{"parallel_block": true, "init_std_o": 0.0163, "max_steps": 6237}
Each number is 128 + 24 x the weight over its row's rms, rounded and kept within 0 to 255. Layers, rows and columns count from 0. Numbers have three digits each. The size before them is the row's rms in percent of the matrix's.

# layer 11 MLP down (transposed), 256x64, rms 0.143, rows 168-255, columns 0-63
102:068121111152166164169117147113133148097157140113144115111118110172074079151141145147120079145146146101115108138124118094145112119151142134149131104132132114121174093133159116111120135121102153
111:121138145126119115119125131140204116154123140136149170137117121161128119093103120150197134149124148120094146122111161149137148133110140136129154150098144134109111162107132151188090160156162133
088:091092128147128119133115154151121110140162150161146102155147081119135110117095097149125115132163175097115117102123134138085147152101154129144155076134092131180126137138157149083126134123114150
098:076157150122120141138119128111114167160127130136103105126102131132113133118124141121137126086129149150109159172111113137118134168141138184129160162133117116180129168130146154080102183145161118
094:175101156108150123126160157139110142101089143130125127136110179110122097133134104159123124160192094116118135134107092135127124137189137126148122119153136158169134161143141163131145153124163146
087:156142097122176130129090143131143146115115060114105092130169153079128150132116100116199133109143103134123141091131139135167117145109099143120105121127125093129153132116151097125131122158149123
114:178138131091098124117119126122145127152119132084108097099132087107127109115121121119117133126118136068140110166126134170130121093164158138140129141142182121109164129138150170109119133173104082
100:133085135102078138113082146104167162122143145127098145144138121084134133131150105141144122083155121112158102105136129120157153127121128131112122123128170129111159091114135126060075104147121122
108:134125155132105145073164179147173122120101124110138134125101144099111149145103123126103121133133112104152164185139081126128116147123108177156158129111130142101169107125128162106109126127094154
102:148174141156127123130134156102109146116106108146107141101132149114138161121153105110146115114162121135159108134140123064123127178129121093159114158057140110100132148146153129098124141102173135
112:131151146149129156163171133174153136176113120146122183114140149139167122115122115146103149131099129163161121124170129138143159126144104086152114140091130104153136087157116162128118132097131091
094:103106143159125138149119085123146121109111137152124150099127112133114098119096141095124119165112134144090126117087134138106166093156131160137054115149178153120142120116145129116091157136178117
099:149113134131089139105104156118109170109086119125092119116121129131087089094142174131129122105158109135114087160186128055125134148154110130121123103126113109121113136133140136089142154105131144
085:112163162098148130103139122136111169134130090139122165170087135134131148135138099094125112152125112100196141118116136171120153115127125109134117118092172150118102105094114111159165126107105102
095:095076127126109092076145148135154103144161112152135100102125098113121154165121126132140135125124104133100130141155087075102147112138121121186118128089111150135121134151149156124144078136150121
096:174110129159126095129168185122136121106142105141112109120133105130150120135171109132138119070131128156168149106152123135122152118120117137148146104114165129132108145156105142143132175075099176
089:169139089095106123110113124114124098112074129112142140188135135137153097117137133140123180091133111147135147139118143129137180122124137151164120125140119121127141109073144097151114170156154165
101:149160090152118095173115125165134129153143127128103148129115149104118100137089141107142096101175144116129144082132146131118134113106107105140142104110123058124121126162115101163135096125176115
100:094097140093127138118121165148124142116164124148146162125145161136126105152146141088108170124122142146088155160134101161135111106168102119072157092092118150145126135129145107144099114147157162
100:105124147095137118149107112140111130096147146105099131118135168114175129152088179104142140133146107198180139107092108092119120144123085079087120133139120126139121134117133118100119145120128121
094:151114146174128103144105111140154142158110134110116081102148158108109152137146111164104135091137105121090125174111116155148130145138083116163147105096120114088166123126129124103157144085098109
100:125158130130132118111141171123121124131107132109171143104164155162104135128158125100108168050150167157153087125113150146103153156128101137093147110104119122101111099111106142153123109100121144
088:112140144125164126129156166142170104155098079145142076125087140126140127144128126111110082101169135116084082133139142100139102112131127119174146124151157134145134113140144144138163159142101101
100:168137070131135136089096130118084133115112088125139128154114143120132101123117143132129154121161104088142160162126146149126082108148082112095092117105096092150143095102143162117131116134132155
104:097140117101137108111169093126138083109100129092135110146160105128125123152167145185151163124144102082113124136141130131141119166140143100156110091132133168140085165135107151131142107134161147
104:129109073138110140122125185094099116133135142136119178102106101135147116126169161118147105107088138107145107119149135141154168085125181134127168123118157103099137141118114130134095138099110144
107:130125120084108121106172138125129133154171138092160112112116076186141085161150147130144111159130123100144127141125085084100120115128069150126122130102136122118109129128114154103170130142127115
102:140186119141131133152162148123127156140102106161126111150120134078117104130163175150121135076093164110128120095145130148127154153146116141140131125129131073142081094125107120124119170121148155
113:101133144119105115107109116079097093160165127112136130151119113117125104165144114114101176103107126175118107140121124100159170146115100082117145125102119154117145164163112088102129110142093136
097:136119108120176138145066093135163137141124120163122131118147202117139140085125086113140131138150130127146129127086116089152134106140138180107108135121138103124133152133113118157131131177146154
091:105123137146158157121089123132127111096126157107153104121132124145135168086151084159158146140144159116115118083146079091086138100142118116139144089122085120159140156146129096108133139146099149
109:091078098099126113117125109128142110121125098116102074153144117170083149151118141118153119135141105105110161145126111146136109147113088146115172140091126183156143111125077149140112108133144135
094:126127120184098122083135106154111077122126129093142118126121112132142135083130134111155163098119141103147160090141106144121120121127110165084157154120113089133135087088169110129118153111138158
109:087139090122138103149146158155092144162111114168117156151138124166138142108147098145132136153148084089098175132120104136155141182134141150118126108106099119151172134137116128094107104129118107
094:121123099091125146094111097161098096135136148102116150121110115136132066140099095128165146116135059099105109143116170106118139121155122147176101161145115143104122107126114135146125124165146129
100:136116133083131118124101134097102134144172142138112140165140144161165153133139129134120135189124114135138126155163103140164175079138107137117134114143129177088136161117110100139136083125110094
101:141163154141132115128133143104075170143124086106126134115148162110138136115093142144125104114156142169128126147173107173112090159146101108146122096098162136164122131111151157114164104129137090
103:086141138095099115132113120094137130095165088142119134143091113118121112182122130137124148155140114176117105122073107109123115111103129134114126147115145127167137176127172107115172089145097123
090:124152174136111156144130128149107118127141149123112117131099150145130144054112137088107128117136130170183098144116154142152131145118125101072122106178134125146116136099110119140159112091160143
106:097167136145119150095104110102128073115107098119121112101117164114096126097082147090139093105170144076136109150094145073156118127117143113126116127163127104143134124134146119140133102117148124
100:147142167138086120116108159099109134113148116117090149135110103093113143149149096128154154125144100138110105105114164121117142115179155130082167146141131146098145131068132184149132132120143146
104:100132117120126115113135155125106111154161123123101119094112149091130089119139150136117165112149164089116132129155116149167116136152138117181114066129164097133128148149128092198139111147121129
105:122102105147122149092128141188069142149127109154140159116102136159130109139133127143108140122148140127117124108114145162136149090087099149115144133137154164075094139073133139103147148115147160
098:148135147116135138124111147137148138100127122141158118161123129136098103162095139130126149136128173135163159103109179102111128199118126117124128126201095084106135127121162166126153142128106125
095:106103190114108094088167130149149112086112134139118136125117121169137137138109165119128111126130162132120169157134142157114151148130137178177119102148127120165090146144125080129155137126110110
113:083140106086142109134145124084141157109115110131121119066136133105054148132134134114165119103138108153122140109152124114131143139123112139110107165129132098144062115092113141160116135101140138
098:170152125185125118071145136083117142102167121130103118093123140114114141147157130127131136124085161124167101137118156115107143139129121145092119108102092097125119142089114107185148144109125133
101:110141133097139154173155073106143128116121133155135129125101111152092132123101140098118154104117083190132129092085174124130149102151163127159143121139099141166105136132100131140136153139120156
098:131150124148146104098165160155092111163152139139104149144152110087111139133157148092099133117119097104065141116133108141142150154101159169141105113110130106099161117116098111141097140158098134
106:125165121145103156140116150093120126127166135110110124123111156143135148131174100146114135145142125162111133123122103067150155110117137149147084109127154108134147091097106083155062098123103138
099:115102129117151139150138148131134166124168177123123126150094152171093146124146084164164100152149113112101119122161107105139089116113114128102182167139130137134120144117120153098148156095154106
087:117113129136147130113136157134156130122104119145151114141120123153123168107161103110116088145124086083140113110124076124163084179159145133094150142134102067156138132123108139139085123110155116
104:145117105180145121100122114118180096177108123161135109128141112164157123136118144113133134109188118114121140122076084144153154120155129147127089137137165150136137108122120133167141086141109148
110:145118092142124137170130093142136095138113105154108150181141131183128111110176128115140101121138145089155120141108117074121140121166105157120144124151145140096140129097143127139095128160142077
113:109115150133092152130114122115135131109094122103109122103099120102062181128117121096105129129119100125139119155142122125151158097116089091092152100080133149116106074131103156141102142102112129
114:117147078137105110128125140113084150135155122113147133100114134103149116101121204112098166098162163134146135150148119132078100117099142097135151128152171115136135136155117134140139178125126141
090:186136118144144136099095107147090123114131123130146188119161119105184115109083163097101123119139160113110119136115160131136126140105103133149123133095148114140111153130148144120181132080144132
089:091111143119087105139096118113115091155133173152122087117124154147146100124085126091127111174122130100112113146148152124171123094104127124134098139140085104157104132103136141115112072160128137
098:149166116105092148102147196141126146085127134103120083140117127167159158108151094127104108139146122135100088143147117133166095163119154162130113131126123115093151094126139142145086125127137132
098:132124102126078128094146128155121098127105087148131170120146119126125126161128163127144121142098106120106142113118165162096133101116130080152129119152102116142052141156152127126149107179118111
105:090144143105117158132144152162108110158121152146115174134127137142129143110106099114105097127072124124118112132125079094118101124126133055143126130120148147155107148181159109119112123134083143
097:144111132121157054111134115106132106114144110155125117133089122131125146116136114096090099074168149136123113102115100111073145130123158114082149112118155138090130139138139145091128163134160125
109:132124137098138102119122153123144172130120107107100134085134149105095084142136144157124150113131113186162112107133150115117095102196116115087107130131122140125143135112093176108128142087142158
097:122157128151109139125108142145138120140120125096081118132144169108174120136114091099106116097147101106165142094106141131103126122089150130132112174146179093112159141150129145162182124160118143
099:134166168065121115120141123138187114148108123114096106134149136128088129119122126123130115076149113112110112149116176137115148143150146113146159157127159093107134101126120170125114075094133122
091:123120102106122134102180137132127134131109151175143121097154157135164154124090169079096135135098111114110098115149142121132124176137143177117138122145133179090127140101131104151102143109154149
094:160080099149126157142132119135120120114145142135107128117091098128111135116126115187121186138150118180150150123124153157113098132151132108179091133118141148111139137147064152113120119114121095
090:133110059139154127140119152093119163124126143161107176112135125104124146120125131154162138154121172139151181104085130139122084177155158123119105124098112154126146147114140142131104147148134105
087:181127088107152115097126167152111130123105065113117149139108121083076131155097155128156140129115094110136180120140131128092122140119121146144152116106130170134156135126149125098128137152155103
112:144138113108129134152132122094146193144135087144147150123147144135118121149180096099126162107114134115081112151116144119159120130137140092159198157107105157124111127143122128112111147171154131
100:159096128159110162117136121090102152106150099124125101095134133106146141152160146098124072119112150167140120121170087141099119125092138100098141138137111166103122109117069123136104151148114121
108:094105131119128148097139163128129127166122087156128159127103138104114120146158125096118121126181153133151073125111145111116061120139111156100164138151142133094119109096118174116140161152132135
107:123159137119137151171174179170174159125107143143138133128113119106129126130137132153106095172108088178142143142110109097099118116170105121134094114117102141105078104131146100142131130117129118
115:113133111152082103109129112120131117140141106148162153160142162136089153137112143119070121140138163126089189129128098137124116147139086101087154114114151117134103108127155120121122116158080093
102:116058086135105140162133089125147145128150144130123146142146122149104101147083154105158095106152155135154141152140140130129140113098093144136137109131136120116183109163099140128075143124099105
095:120103168133126146077096115119150104137093131129149113132167088145113125161105141150151112141116149101148150151140157130112103141144127148154075150072147157092171127134142123102090128129095122
092:138129100111105099105131138128138099120122102070113099160088096104097120182136159138155127113132100102116118120129093102161087122142164126128107132100136118123153154095121181090121124157118125
104:123119081120122118098073145105138132121117169102136135137099076102143135179172114122140143131156142140092148136083157103106125131116105130107121157110118133138125140140125095113065133116156160
113:125171113198130116133161138117152150142128163125121113138128136125145161153067119159105113121152173100121196156136117130145103131142125096113094090154159113101138130123136132137146112106125114
093:123106110141109128110170177120142120111122103108120106128098102114116127148092171149140113144140142122171184183140126103125078139096092110123119154156161157143124117131111154140133146178135137
088:168123143151135142148104074120129116163127088168131091176152148110108111148131124105129124124119139107097141123154109144163129124129130099135173139142099126096155136108110159153088127139177080
099:144108158099149135125121103152105116116123088124120144087094126134124161120111129115125101108175159140134128134117167108147121111101129079087185157104139110109106130165093153161161150133168124
085:113094102089147129107129112122134120098119100091116097115135103102126140113127083164128098156085136074121131119113094151127184136091122153153116156127143115162158128090091093133130131120102117
093:178143160129146111156151150134136158132125139132107134142124153057108138124167114152116104112119112093107160093114102133118125122148118053125132143159117106096114171107111118131140114123151090
104:152172152157110136118120109115157117133108127107154129138118150160121117110113063100134080074151124137135105088129122120091132095096127128118157125128142134132083096106094142130139069127143138
098:145104176160118132137160122173148150142119111150092145126149149121155133118091148111106120121093126154124113171131134141088090113173130125094101157132124171113092167154142113113135090092138118
101:113129152167134133114117131126143106147078056159151135136133144106108165122151084086130083112107089154105135089113126127122084127123108108148160131150148143160150148135112145123101101133112136
100:141145145162111128113091119135114134137169113134128103083113119186131133149094135101125127139127131127152131171132139135151117108090094123137115171073091156119181096141166150090124101135117136
# layer 11 MLP up, 256x64, rms 0.333, rows 169-255, columns 0-63
111:170143095123124174115151114157105116125127157083170130122128123147150186112160187149146158096108091121168122125140121136125110171105126121157150128128102125143127101135122168135163137140132143
082:120123103088113119107177134150172131146099125119150138107118160124141125143122145157118209124137101115147132076109107120153151113143166137149113099103104100108127120089131164131098128137097107
095:095150122124091140129139101108093150143123102135115129127177131167144151084092112090158148110135109123150170152134119139127107139121145116136131160155137097137122104090149188069124159121124110
091:095166136137138113135103117150157123141132102140102133124146078126127157092107128077130101121102161130152195144094155118154153107090133127152113145089119168103151130135091113130090134131138112
093:115093159158103109189169104117087142130104166163137138129094093111113107118147142115112107135111138084120129152124119157146157129149160121156128126143105152167105084136102148163117104124150139
108:102125112122147099147128133124132111143114117142136126145108125081142150113130125070127130099145141131148150148095136165107112112110170139140154193095094079135130121120107115149155096183173113
097:105131168158102116179124099151098132125116160081106186139139120092094173109141127130147123093117114122132119149142168114158163105133150139136127134149143143110144140178127089103112116143125156
110:100079117105118108128136119101126104110117142141195115120126089110111131111102156165119111149144174123142112125139170134118153142116096113131168156158106152137093106127144094116105170114132081
104:150115151151146108154158085095139088138138152131170119141149082134138143124133118136137147132168152143135102153135149153150101085088080123104170121164111082124086119117111161121131135109130127
108:127149137120185150112155136127147127121155170106132158149152165119105104141103113136145101160162165095160078170123121102143124131116119131142095170099104103133149164110129143135087112131154141
094:136119132147076130108118143109149144133085162120102109139118134116116099154156119105150147090126138109100122127109161146074156084133105133089105115179122107114087119077136126102126101147150150
098:102103143170137116157106095154147124144162099128151155099153116107137092142112116112143142133035125130112142120113138133113134154122143139130141165140134081124177143120133087148106162133124150
085:129111113136118109095120141110081121123094198145102124145124150131126120137146135133093123124173120163153104135161120145094096182124147099152164131143168138139108126122104103103150144105144176
092:181097122107097127108141129099123133099090114148136108153145130135147128097068119108155099115145084142169152110129135141141101095128131098150129196084125161133131146135138155136111114155135124
099:073149126163111145120112088163102099134111119133183160121128149131097142143113137110111137188170134111086152105107151100124101151134120134121157092132106122124112140110119118153141090153164117
096:096128138187139088141082109154116156171147121112132132135144124164121123085125112088160138139143136098150162138140094133161095120136112102114097123138131132120112183131138133114189103141135140
101:126171151090136138106157109151089122140113148103139120130111129156112142137126159129174152120130108148109092122116169107182185120096097131174108153157137094125147138127129095107135171132136118
106:147141113140129119097101153142138143128150154147152149132137125110122115135079155123152134078139102153129103102146133132172118117193113139095113132119142108155111143139142085084152125099194155
097:134117129145142144093137151122099148128119163128165105166095131136106125130143118162109086099129155133130100119159197100110151091174141148119140131119115142158102133160134130131144137058129107
099:127098129120159092133133125117118100112149132108120125134124142105153137124121135133116143092081098147093164116125122125124114179090137151082133151144114103132131125122096096058091128188166125
102:125119099130113110176130127176105157085161133131122093114127139100119121089128078119121145058123102125137079145145135157111113132166141071116129122155120128127126144119167135165129139128119115
099:122116140131148128132070136110077117162147147103135128107117105084148114098170103118130124122121117148139140102081126106125073168158148128130126124132097123094137109168175142167128106147100140
100:141135124120156151134111153150156180127134139141139163107135156112151114121133134142069156127140120138166122109139148128060075184153138154112104160148141138108111121123139109098102148097140114
098:154150127148132182102093111149117156169158116186155138141155160111106151107088115109093131129120144129132127123105171125125134124109164141125116146117132090082146081129093117101116106117110107
098:150127111087161144100129131110112107131102109129089148143115138103123099087099114135145118153116104109123153147107183114176175112148084082112145141111135109146147074106132123114102136103124150
103:176158126148130186161097138134160125153167116143088140127138122105139116122112070116122125120184123157131122140124124111137196155101126129150118159116122105158132100100114125130115155145100136
098:128129091089135161154095145144146146142108099171095109141057147121119111113138134167138141133131132086169113114146124181124134139148132123107150132118135122160095115089118096164161130116104143
127:134106123115133149104132144153127169133068148115164107129105127146167136107115107128115126051122112143139136088150137138172133177129144118103139171130119109141147091125145111093148098128099109
098:133132113158090129129154120112073108103152103101123121142107104141135125162136160137138094125095131118147127139167130139067129147125094079142154124187119155136131124169150102132107118091153149
086:138109119143087136147145139122129142145155106143075156138123149109159103169103149109112118128065072161148131157098117111090119160144169130132105141134131116139134094136136138172103102128160119
112:151091129148100143108082123092090149112172147113141125097136124109172127088151162122161145122174112126144155103158119110089119129143145168105121145116155118131118123161154107133116165108111165
087:138128123075151151151099163138148163106094161119134125093123130135079133132129118098117101185130096133125127119106118120149151099123104074143143131120119137106104132160081123119128099189125117
102:201151131132142146132108116112127119129135142108130123161091128118151147134058167099152126127107166150131087139145153127116158152144107139105106159085135147119106132180102123125138152128140158
093:071100129134135135103080145153111110120071128112125124168157153103142092125138163132134143152122128120158127157106131129113111172094126131130103183099143094124141142130129128124098127147175168
104:130158132201128127129183118155151164132145115153111115138115126109094119136148111120141124108119122088090112112098155133062149134098104111110172120113115121122136116139155136128152160099134168
106:119147150137156093143139131096172127097106151099161112124135154101166138124147120138129138146115065145131101107141131108181129149144185141179114118119160105145149141084124119105119158138146119
104:140129105163179164115137139130101141142123127127115147145138087168137128101107163121120155093133131127128122107194138116128167123153143144161113149157173168121080105118153125112119139090132165
102:114138136092120129148110128124092080090158126135098147136122128112132128144151169166152133108115118154136144121082160146168129140124141130122083087098074106111157113101099170115137106137166116
102:137090124095148137120143147120132134102154115129140156111108110081184109157150077144147113147107129120153097106150162137083090143108118147095138139151110161173114131136113137122107157094152099
100:176119139125107090075118129121111120151105126145091136121141158125090154090138103133124161154126131112144095176128129125138129148117154110119118154206108115108093138083121115140161122101131126
097:171141145110155139080103114161145144135176088137112154143146123147142124105126118071126115139106102161190117153138127116167165110139125096113129119103132151103110125142161138120091105107155117
105:107105091113143133107168134175115132132095146133159108160130141140126108105127121148156140092158094124117043114139131164165122116134144106111134132162160154110165139100149134125108120155160124
096:166133135060121151126132130109124167133098147156170108139116113100148113139119138096130181135134137145137105119107144108196133143160121151115092151158113101134111136121151175150127131127087133
096:137140084107162154161138140135165109148126115144126160087144179136100109100104084151115118127105151122125127127111149102150148126146128118117083149079112127139177125102132134118074087138126144
105:163147149180062120132098095143118116112127128110145133122129108148209151127121160150119153101156152125122099140121123118099083124100152136148156115117163142119165129157126143110118104140126128
101:121111105130146079180121089107127089147129138132130127115155127146143082124088127143142111150102130122117108154156095139103094112102097133135147145131095170139129127146160072119156090157165122
105:143137131106103112143116088112118115092122147119139105147069106132134166123179150088139135077101098123119115149087166141185115124125161116135119111098120120150116171117128148129132148166116129
097:109076146130102127167153172102104122112085119147119125121127105128103136144141140167163147133127156172138090111143132090119146109111137079116128132098152154122127188147107127112094119131168120
107:118183112173143121124139097151140119127131081123143134126145134115116125124134119108116098151162106123124104120099117228157129113105156123140123126139126130113146144128172121098127129135194120
087:138148135160146146082109101150098099133100082139135129123152121089144105140099141102117164130117128112149199105093129133081146112122147130135127086109128130120120089148137080157135150140156128
079:161101124136115101099133104135123104162126125161175123146139125090132129134124141180151127140173135122102105158145112179139114099116101097170118136132128097109120100097185072124128134130121118
099:098122093087144102153101124094124107128113103135112136151112093137160128165144145191141134069121125135113149106140123129113113152129112092118101152188133115171152141121122143126099155096110142
106:120159123176159165133079119159129126134135156117121184146107138138163096135158148165113134109128155137147133149152154067140117143171121143142169172116138103109109104118130116150125131124156112
112:134097093108185131120149118113161131118157131107180127154137111092172085109159143168151089118127150167099137139066109152108110136115147136127132148137115109121154112138128139139091126148147129
097:145130145119108117109112120083148146100142120122091133132181090122139106143144078120170181157108110125120125110101125126155095094156148152132139123077095132152115131164113143094130095099117115
102:093098120119108117135156154073143135129088127123128103150160126156147137125208116161147130126176094122119105145145119134163128114132115104121147132101096164127092126102117109142080104137114125
098:146145153150160121103152147122117125123124092133100157122110104124158150144192132113131146079108121162135106097123109141109076154105140108140117091094154129111145114169131133126100191113128138
122:109151134119163159151133114137137107101178144137111176124159119163144144082160120107108092180124129098175095169142135106127143124137143135167111116139130104114124113119104093140117113105099164
095:126129106145134170107127155081153104112120183143143131151120111124131111124172118165143140131104118104107121127129087149111135129171152137172162143140118123110139136143113189110101170107110177
098:144107127163122088130059115137112087108121105137147088150177135130124095151091128117146136138148131112143143119106124135138163083093114157149134154131133125099185113094164143151142122144126108
096:121120095117068136143145128180159165137126132095133105140110152150112134139093149129158129158096122083137149121098140140142181100163108162155116144096133109130102111136127127166111080131132123
097:094124134119118111132127114157111027133113135130140129135118116145133116106120119116151089181147131097139158151095155124106113115122148113149106130107084132143134099106112104104130106162150174
099:131107129086117110130151085085147125134080113113127125182109140114140161115152107095113120121126144173140103126174158140123130100148105120124141098189118108093141129104100118120080112117119149
096:089177129088132094131132141144114125110104178125147108140095109122149157157155122130142148138132103068112164114108122130122120138153162162115127160110116120143091118140140157121127127169165181
097:120124107131135097143101123116097142141119140127122137136143107148136113152181157134152140170168165098140086111120098162130090148112147087105103137090168111160118156125106157124158126181123149
087:127144128102113161132168109148106097118145101132138098107158170152109115102140111124134157141127151141105139112086104107152134077142126113108125121153150124128126100130087095091133090156058151
099:144152138117098090080141125136111107118103116124127082171140142148142116095129124124149162112141170120117108120187098095127150084169145092110132106132143138114126126148121142135160118067106115
094:112121178157125114163115124151145155161122184145145152145131146134144101097150109109123142185117169105119158125127092113113139119190129114107111141104153138129133161089088149124112118150111129
110:137096121200140142118111124167141105102148176117132136145140096117148136124105117166119078138109150167122129103140171143117133145083107131116085101128124093137131126173120107119107127100151104
102:130146099121115116142128090143189113098105105124127134111149174107118129130099124105163141142095144136131081122095143139153107079131109109094110091136135097070102110079133122125153116113129131
108:175126103099148104113107140170105096136118093123100153135142142157120113096117126099141139115080133133188130156096137128097102134118150141150130120119114119124106110078134092120132135080170163
092:145157138176176114095106134103107099110157090112144104138149111162145133127137104098179117098124159074152125141124138132163131135102124131130133117100139110169164113161094152112135135135117164
107:150111155113197088145121147159155113119104112107110135090147131128156128106164137136169145100122073111160117116135138125160132104106147136140123116113127115120149167175091130156149123113174133
099:156144125112146160173093155105155181113123121120106184135126118125119133142141138101131156099091141156131113091091138097132131119154119129104105131167141147123141131172146119129117174162100172
103:144157137122106114119152131158134139119163096110080098172161081138110145118104103083129142116078106149103131122103142145163119121120127115100132151096168141127123170126134132161147105126151079
094:104141130113100124155138090121093120110082135133150147104133076138119128090161154129122123132145171119128156120197080121099136111166126130123142114132113137113146117140166111141091149109094169
105:137083146111130168114167110127172168131117149105132143131159176152101123116120106096114114131124114093116112106146110097147161090167107084162095105135122165110156130143135111131170128115114142
113:143169120158158120135147134115144112087128120169091163192120163141165151146105133154130150142118153123110123101137124158136113139107105170143130150120142122149122149104153130175069120091124137
088:132184116132130117110109148119120131103138113135127187110098172141148120097138125088164151112132083160160155105144132107118168102129163151133123109140110124090132113165147093119131127114175158
093:124124122134128129130118115133084139123109140125121132110102139104136127103146126143128094110155147123138111136174102171120141142100088132200096122110108167191135127136105069112134129162098168
105:140126106137127157125149092088121125141090169128170159148150116150139123136102133175167110166160130115118141142099127133122125096136125170129112093132112152147099100165179113103138141140149179
083:154130134173117160140132127121166125167122131152131151104128139140087139131148147098106121133180146191139132122150140114120096124108163126135101084098079135106153156156115148111088121102158119
097:088146094139162161123132088152111131124141107094154112118128090165140118133089121106099163129117098131140128138123121124122170158117125178134120129122168159164169085117138082145096155125142143
096:108159118124101113122119101133128168122121111112104167121104142123153130135162110150086175110101097127131146081149136127106140137168157128156173123141126093173075123140138106149163104095146138
102:163146162115122150146171115135162122097182120123148153159124120115134088121100115122158120082130147081115112146114128118119148155156115138081099114159112109101173100146139128115117128076137134
097:148131087093110130149155118142064117106169122088156105126096097105138123138095167171103127153130143126142112116116139120133129112136084184112099133118114100109109131105103128142106139087117101
089:134143141101130091119164175099142135099131180123170148101133080133101134121126087163110155105136126137100088117085134122103096138142122151074110151132135144117116126143124111090112161102143127